Each number is 50 + 12 x the weight over the matrix's rms, rounded and kept within 0 to 99. Layers, rows and columns count from 0.

# up: layer 9 MLP up, 2048x512, rms 0.0303, rows 136-160, columns 320-383
# down: layer 9 MLP down (transposed), 2048x512, rms 0.0278, rows 136-159, columns 320-383
up136:82 46 45 65 46 50 30 47 40 66 65 56 38 54 62 50 47 33 46 61 32 42 34 61 60 72 58 38 40 46 32 43 60 33 35 52 57 60 75 41 26 34 39 13 40 35 50 52 43 41 54 71 39 54 42 48 55 55 49 74 61 71 51 49
down136:60 40 52 50 58 45 62 45 48 71 63 62 43 46 60 36 59 47 37 50 41 48 59 47 51 73 57 50 23 37 38 44 47 40 35 24 47 55 60 56 41 36 33 57 65 78 57 53 75 60 44 57 58 33 53 45 65 55 51 54 81 41 70 60
up137:52 40 34 43 56 49 66 44 62 60 42 33 44 75 62 77 41 64 35 48 63 60 59 59 59 58 60 42 40 63 47 47 53 45 38 52 40 45 57 30 80 53 76 69 65 63 84 49 52 54 50 65 47 53 53 57 60 49 46 41 71 35 56 40
down137:26 61 24 46 38 42 59 31 50 38 28 42 44 62 35 71 27 40 43 53 34 41 57 61 32 41 81 52 58 56 60 36 53 47 40 69 44 61 41 40 72 51 62 47 40 36 52 38 35 31 66 69 41 51 69 46 41 45 65 63 71 55 59 60
up138:45 51 51 50 75 69 41 60 42 43 39 51 59 49 54 59 39 35 57 64 40 46 25 43 66 54 63 41 58 37 40 51 46 56 51 43 38 49 47 59 61 37 31 30 51 48 83 50 42 56 40 28 46 54 23 49 39 48 60 55 39 40 68 71
down138:55 74 57 69 47 55 63 46 55 45 35 45 55 30 48 49 35 43 56 57 53 66 67 40 60 52 36 59 53 35 45 48 39 51 36 83 60 51 38 40 36 51 58 27 36 34 53 56 31 48 45 63 42 57 62 52 40 34 34 87 54 42 66 47
up139:53 38 36 30 52 40 45 62 46 59 60 49 46 38 63 56 44 34 44 65 45 54 25 46 39 42 46 44 50 49 52 59 71 38 41 52 45 39 50 46 48 53 64 46 41 41 72 45 58 52 55 32 57 36 39 49 66 59 62 45 51 45 59 46
down139:59 52 38 45 43 43 26 53 38 55 52 39 54 47 52 51 48 27 41 53 49 33 37 39 52 43 50 34 51 52 48 55 66 38 33 61 45 51 56 61 44 57 41 37 51 34 32 49 51 52 35 45 57 59 65 48 46 67 40 52 61 44 47 38
up140:53 47 45 50 49 57 36 71 38 49 42 59 57 59 29 53 48 54 48 25 37 47 56 38 41 40 64 45 42 47 57 43 45 55 31 47 49 65 61 54 53 51 69 58 57 31 50 45 37 42 38 48 46 40 39 56 50 38 38 85 45 31 31 53
down140:41 58 50 46 50 59 60 66 50 55 65 51 52 57 57 40 51 62 60 54 57 53 56 54 40 47 48 43 52 53 44 40 39 58 46 46 46 51 48 59 60 38 71 39 72 53 34 60 53 60 55 28 62 44 47 54 49 55 67 54 44 55 61 52
up141:56 63 55 47 57 45 31 40 42 51 63 50 49 63 50 44 59 68 44 70 66 72 55 54 38 68 61 60 39 51 56 56 43 29 53 51 68 29 50 54 37 52 33 46 60 50 44 55 54 29 41 54 64 46 56 50 45 51 62 31 53 56 31 46
down141:43 44 53 53 44 26 42 37 61 54 38 60 49 62 41 56 60 37 43 42 52 48 35 67 31 45 25 44 48 35 51 53 48 52 49 47 51 64 43 57 42 60 45 40 46 57 42 34 50 35 78 56 51 47 51 57 49 43 18 40 26 60 45 44
up142:51 53 72 52 36 56 31 56 66 63 55 50 55 51 53 35 37 57 52 47 24 74 51 44 70 66 51 23 33 61 67 52 46 55 37 35 45 44 36 55 39 41 47 59 55 52 53 44 34 25 45 43 34 33 52 33 46 37 69 55 68 25 34 48
down142:50 62 66 56 61 61 55 34 51 42 56 42 46 50 41 56 28 57 75 62 35 38 32 42 36 67 55 49 43 54 50 49 42 35 38 55 46 50 55 46 35 50 60 51 40 38 45 23 52 33 35 52 71 56 51 26 58 60 42 64 69 60 28 65
up143:43 45 48 60 42 49 68 60 73 41 54 51 49 57 43 51 51 46 56 76 56 43 41 63 21 32 52 37 58 60 49 50 39 41 37 41 51 61 47 41 29 73 67 49 52 53 73 59 51 50 61 45 55 66 52 52 44 38 43 54 56 48 46 53
down143:62 48 42 54 64 59 56 32 50 35 51 36 50 33 53 38 39 47 63 55 58 52 49 43 60 53 41 66 63 43 68 61 41 27 51 62 48 69 55 72 34 36 73 41 44 45 44 61 35 46 56 35 38 17 36 62 56 30 53 50 56 51 42 50
up144:56 48 66 36 46 56 66 56 43 43 48 60 73 42 57 65 78 61 27 40 48 51 47 70 30 17 52 63 37 53 36 54 35 48 53 64 42 48 60 53 58 59 60 27 42 39 45 45 72 53 56 35 49 30 49 46 36 55 28 46 50 33 30 45
down144:55 46 44 49 48 48 54 36 37 47 78 44 61 37 51 67 71 50 41 40 59 51 53 29 52 60 64 44 61 70 37 47 41 47 32 54 51 49 60 60 52 46 61 51 44 70 37 36 58 46 43 45 67 37 37 73 61 65 44 63 52 50 46 50
up145:50 70 41 62 53 56 33 44 62 32 35 40 73 67 70 39 78 44 53 64 42 52 65 41 50 54 57 47 70 43 48 68 41 68 48 39 40 53 47 47 60 91 51 51 50 64 57 43 55 30 25 38 79 49 45 51 54 39 49 56 61 56 39 65
down145:29 33 32 53 38 48 48 59 72 53 50 39 40 56 57 41 32 38 38 54 29 51 42 35 60 42 47 39 52 53 46 43 50 40 38 59 36 48 47 58 33 42 37 62 57 53 40 47 48 59 61 35 52 49 49 41 67 64 62 46 25 54 27 43
up146:38 37 41 69 45 50 37 39 37 47 61 57 57 67 50 46 50 57 58 54 61 66 49 39 56 21 52 59 51 55 47 49 52 63 46 29 49 70 43 60 66 35 58 52 51 75 41 47 35 27 64 20 43 43 58 25 70 51 44 76 65 54 65 65
down146:33 32 46 67 43 45 57 41 71 56 56 48 55 59 59 58 37 58 60 69 45 51 55 42 49 56 68 56 53 53 41 67 59 46 26 31 53 62 50 49 67 61 47 37 82 55 34 38 52 59 47 34 55 67 51 33 51 38 62 39 44 57 54 44
up147:44 52 45 53 45 57 57 55 49 60 58 55 66 52 50 35 65 32 58 56 51 44 35 39 51 59 44 47 52 28 35 61 34 70 54 52 54 61 48 56 56 49 46 32 50 52 58 34 58 65 60 53 48 40 44 44 66 47 30 51 56 54 70 63
down147:29 43 53 69 35 45 44 57 67 38 51 52 51 50 41 27 47 42 62 48 48 52 53 49 43 63 45 45 28 59 31 65 44 45 25 46 51 55 60 53 45 37 39 48 42 32 47 55 34 37 43 18 51 40 55 57 34 33 44 50 43 49 32 71
up148:35 57 45 48 38 49 52 50 50 37 52 39 37 66 46 39 51 41 50 58 48 39 27 40 34 62 46 46 58 62 51 42 74 71 44 64 48 47 52 39 35 39 36 57 52 53 86 48 38 61 42 37 45 67 47 58 57 57 60 51 47 36 37 31
down148:60 52 35 44 55 44 40 46 58 61 54 38 50 38 58 47 82 41 46 50 78 53 25 52 47 40 36 28 53 40 42 46 57 44 37 38 56 59 37 47 68 60 26 31 77 34 31 41 69 39 48 66 76 44 45 59 42 67 71 59 51 47 49 35
up149:59 71 63 56 63 52 66 82 64 62 65 62 59 37 53 52 46 71 67 55 20 64 53 45 53 60 37 54 50 50 46 49 28 80 58 61 64 65 72 80 53 56 61 40 29 56 54 60 34 53 40 52 41 46 43 49 55 59 67 71 43 55 40 60
down149:65 61 37 63 71 61 59 56 33 53 56 45 62 53 58 46 57 44 35 39 53 55 61 54 56 57 46 42 45 50 37 67 55 65 61 56 50 41 48 36 53 56 49 40 46 82 58 20 62 82 63 66 52 64 31 59 35 40 44 49 44 48 55 71
up150:42 38 66 51 48 79 41 47 57 55 47 30 44 26 43 35 48 41 48 58 53 43 61 65 54 45 56 44 48 39 56 43 48 31 35 50 73 35 45 52 67 53 63 40 48 57 42 46 62 53 49 27 59 41 42 48 47 68 37 60 54 48 44 53
down150:47 43 51 58 43 61 78 33 65 63 56 53 40 57 65 42 56 52 27 41 50 45 43 54 47 69 56 64 31 32 65 53 36 28 48 64 58 41 30 37 65 48 63 57 44 67 56 53 51 50 46 56 50 47 53 58 50 38 45 64 34 63 60 66
up151:50 58 73 73 33 70 69 56 62 62 64 56 62 52 54 43 72 54 30 32 54 45 49 55 61 56 53 22 29 70 50 82 75 26 32 50 69 77 41 64 59 70 40 46 45 41 50 47 54 74 41 63 57 66 52 41 59 41 70 80 47 36 40 56
down151:47 41 49 59 46 54 68 52 42 58 42 55 57 58 63 55 43 35 37 42 54 36 25 64 53 42 47 61 53 36 58 60 35 40 66 62 52 64 24 33 42 54 34 53 58 49 36 42 40 57 24 59 33 58 60 54 48 39 31 41 42 54 54 36
up152:35 46 64 47 45 48 45 43 52 59 63 66 67 71 49 56 53 52 36 58 36 51 68 44 49 52 50 23 35 55 32 55 38 44 58 55 41 39 56 57 41 50 64 37 28 40 44 51 45 39 37 58 63 58 30 35 77 29 57 58 56 52 56 52
down152:66 51 58 60 65 44 30 41 49 33 51 55 59 46 49 44 51 63 30 30 56 32 44 42 46 47 54 58 64 29 53 56 35 66 35 55 42 43 48 57 43 71 54 53 42 40 43 62 31 57 53 58 36 52 49 58 43 42 48 62 54 44 64 51
up153:35 56 74 65 72 63 57 54 44 38 64 44 43 38 53 37 62 62 43 54 62 61 53 53 43 49 70 14 51 40 57 48 53 37 66 63 57 57 53 59 37 42 61 60 42 45 41 75 41 39 42 56 91 31 31 62 58 59 55 50 46 53 45 42
down153:59 46 42 44 06 42 59 24 56 53 33 53 47 34 25 63 21 38 56 48 64 55 62 43 45 44 55 56 46 54 69 68 75 45 64 44 37 46 56 60 46 37 38 54 49 45 48 64 53 77 50 38 45 47 49 62 73 62 42 52 50 46 50 43
up154:55 40 55 63 39 55 27 76 30 38 76 69 51 27 31 40 55 62 27 50 70 49 51 54 60 41 46 80 45 37 41 51 63 59 51 67 34 64 54 51 67 40 55 66 26 60 44 27 62 59 54 53 39 43 44 61 50 34 59 62 47 63 36 52
down154:34 33 61 44 52 43 41 77 38 54 49 51 48 67 49 51 35 60 52 37 54 61 56 58 65 87 57 29 51 21 40 46 64 59 68 34 73 30 45 48 63 42 57 35 41 62 62 75 71 43 78 70 55 46 52 49 47 33 48 22 36 47 48 54
up155:56 52 58 55 72 41 41 41 37 34 43 60 45 55 41 42 64 39 46 31 51 61 44 49 52 54 72 64 30 30 47 59 35 49 39 55 59 54 61 62 52 64 54 46 41 47 48 34 32 63 55 44 71 40 52 60 61 56 57 48 46 51 39 36
down155:59 45 44 49 22 56 54 53 58 55 53 48 46 63 48 59 38 66 68 58 49 36 59 57 49 47 49 39 67 56 52 42 60 68 60 49 43 58 43 39 65 50 40 45 54 34 39 67 32 34 41 48 38 56 39 45 60 41 37 56 46 60 51 43
up156:55 62 50 61 74 50 46 24 64 72 52 50 56 50 60 23 55 73 52 44 55 76 45 65 55 48 51 41 41 52 24 33 47 38 52 52 34 36 38 50 73 51 62 38 38 55 63 49 53 54 32 28 49 60 40 60 53 52 66 38 51 31 54 73
down156:48 50 30 46 47 67 39 64 38 48 36 64 48 65 53 64 30 76 70 53 43 55 56 61 43 53 51 36 46 65 35 41 68 45 57 40 54 22 58 42 25 43 47 45 40 43 67 54 47 34 51 23 38 49 60 26 42 51 43 44 44 34 52 44
up157:61 72 31 67 41 58 82 58 63 47 38 60 65 26 47 45 39 24 44 41 61 64 59 76 35 52 48 09 13 41 41 62 36 31 30 31 46 47 30 64 74 45 60 71 65 47 79 54 67 37 64 28 55 34 72 50 54 25 38 60 42 55 37 47
down157:56 36 53 48 44 44 60 58 56 35 45 33 70 51 51 63 63 46 59 37 58 47 36 32 15 62 34 74 45 62 54 19 39 49 41 45 41 85 48 50 39 50 37 49 55 53 30 59 54 41 71 17 52 33 34 40 51 67 46 72 66 46 48 40
up158:28 40 48 55 56 48 52 50 58 68 66 53 56 46 38 47 35 50 39 53 41 67 49 61 60 56 53 34 44 63 38 86 41 35 29 66 57 54 58 70 57 51 69 37 67 64 54 61 31 43 38 56 45 40 54 59 84 61 57 42 69 48 56 76
down158:54 67 34 55 42 58 55 73 55 57 66 55 37 66 52 32 55 68 44 52 36 47 42 67 35 68 51 49 57 54 61 43 44 48 38 39 26 41 51 50 56 45 51 55 57 47 50 62 45 50 45 47 67 28 64 32 33 54 68 43 82 67 77 47
up159:27 48 64 58 59 47 46 87 42 64 50 54 86 41 80 66 89 52 43 48 49 58 49 44 66 70 70 48 64 60 60 72 61 36 51 60 80 46 39 54 52 44 35 66 40 69 52 41 28 52 51 49 85 55 63 64 54 38 66 43 56 48 42 53
down159:53 52 48 62 27 60 38 53 40 65 37 52 50 64 36 58 50 43 51 42 59 46 41 48 53 39 49 63 59 51 58 40 42 31 34 43 59 63 56 28 60 48 46 47 61 59 43 49 58 51 60 30 39 58 30 78 37 39 36 35 56 52 56 50
up160:37 49 44 44 58 47 53 39 64 39 66 48 38 35 41 39 46 76 53 46 53 78 44 50 60 59 51 40 64 59 42 39 64 44 41 43 35 39 59 63 44 54 47 59 32 50 56 49 34 52 49 46 53 37 26 38 57 67 47 32 53 57 60 36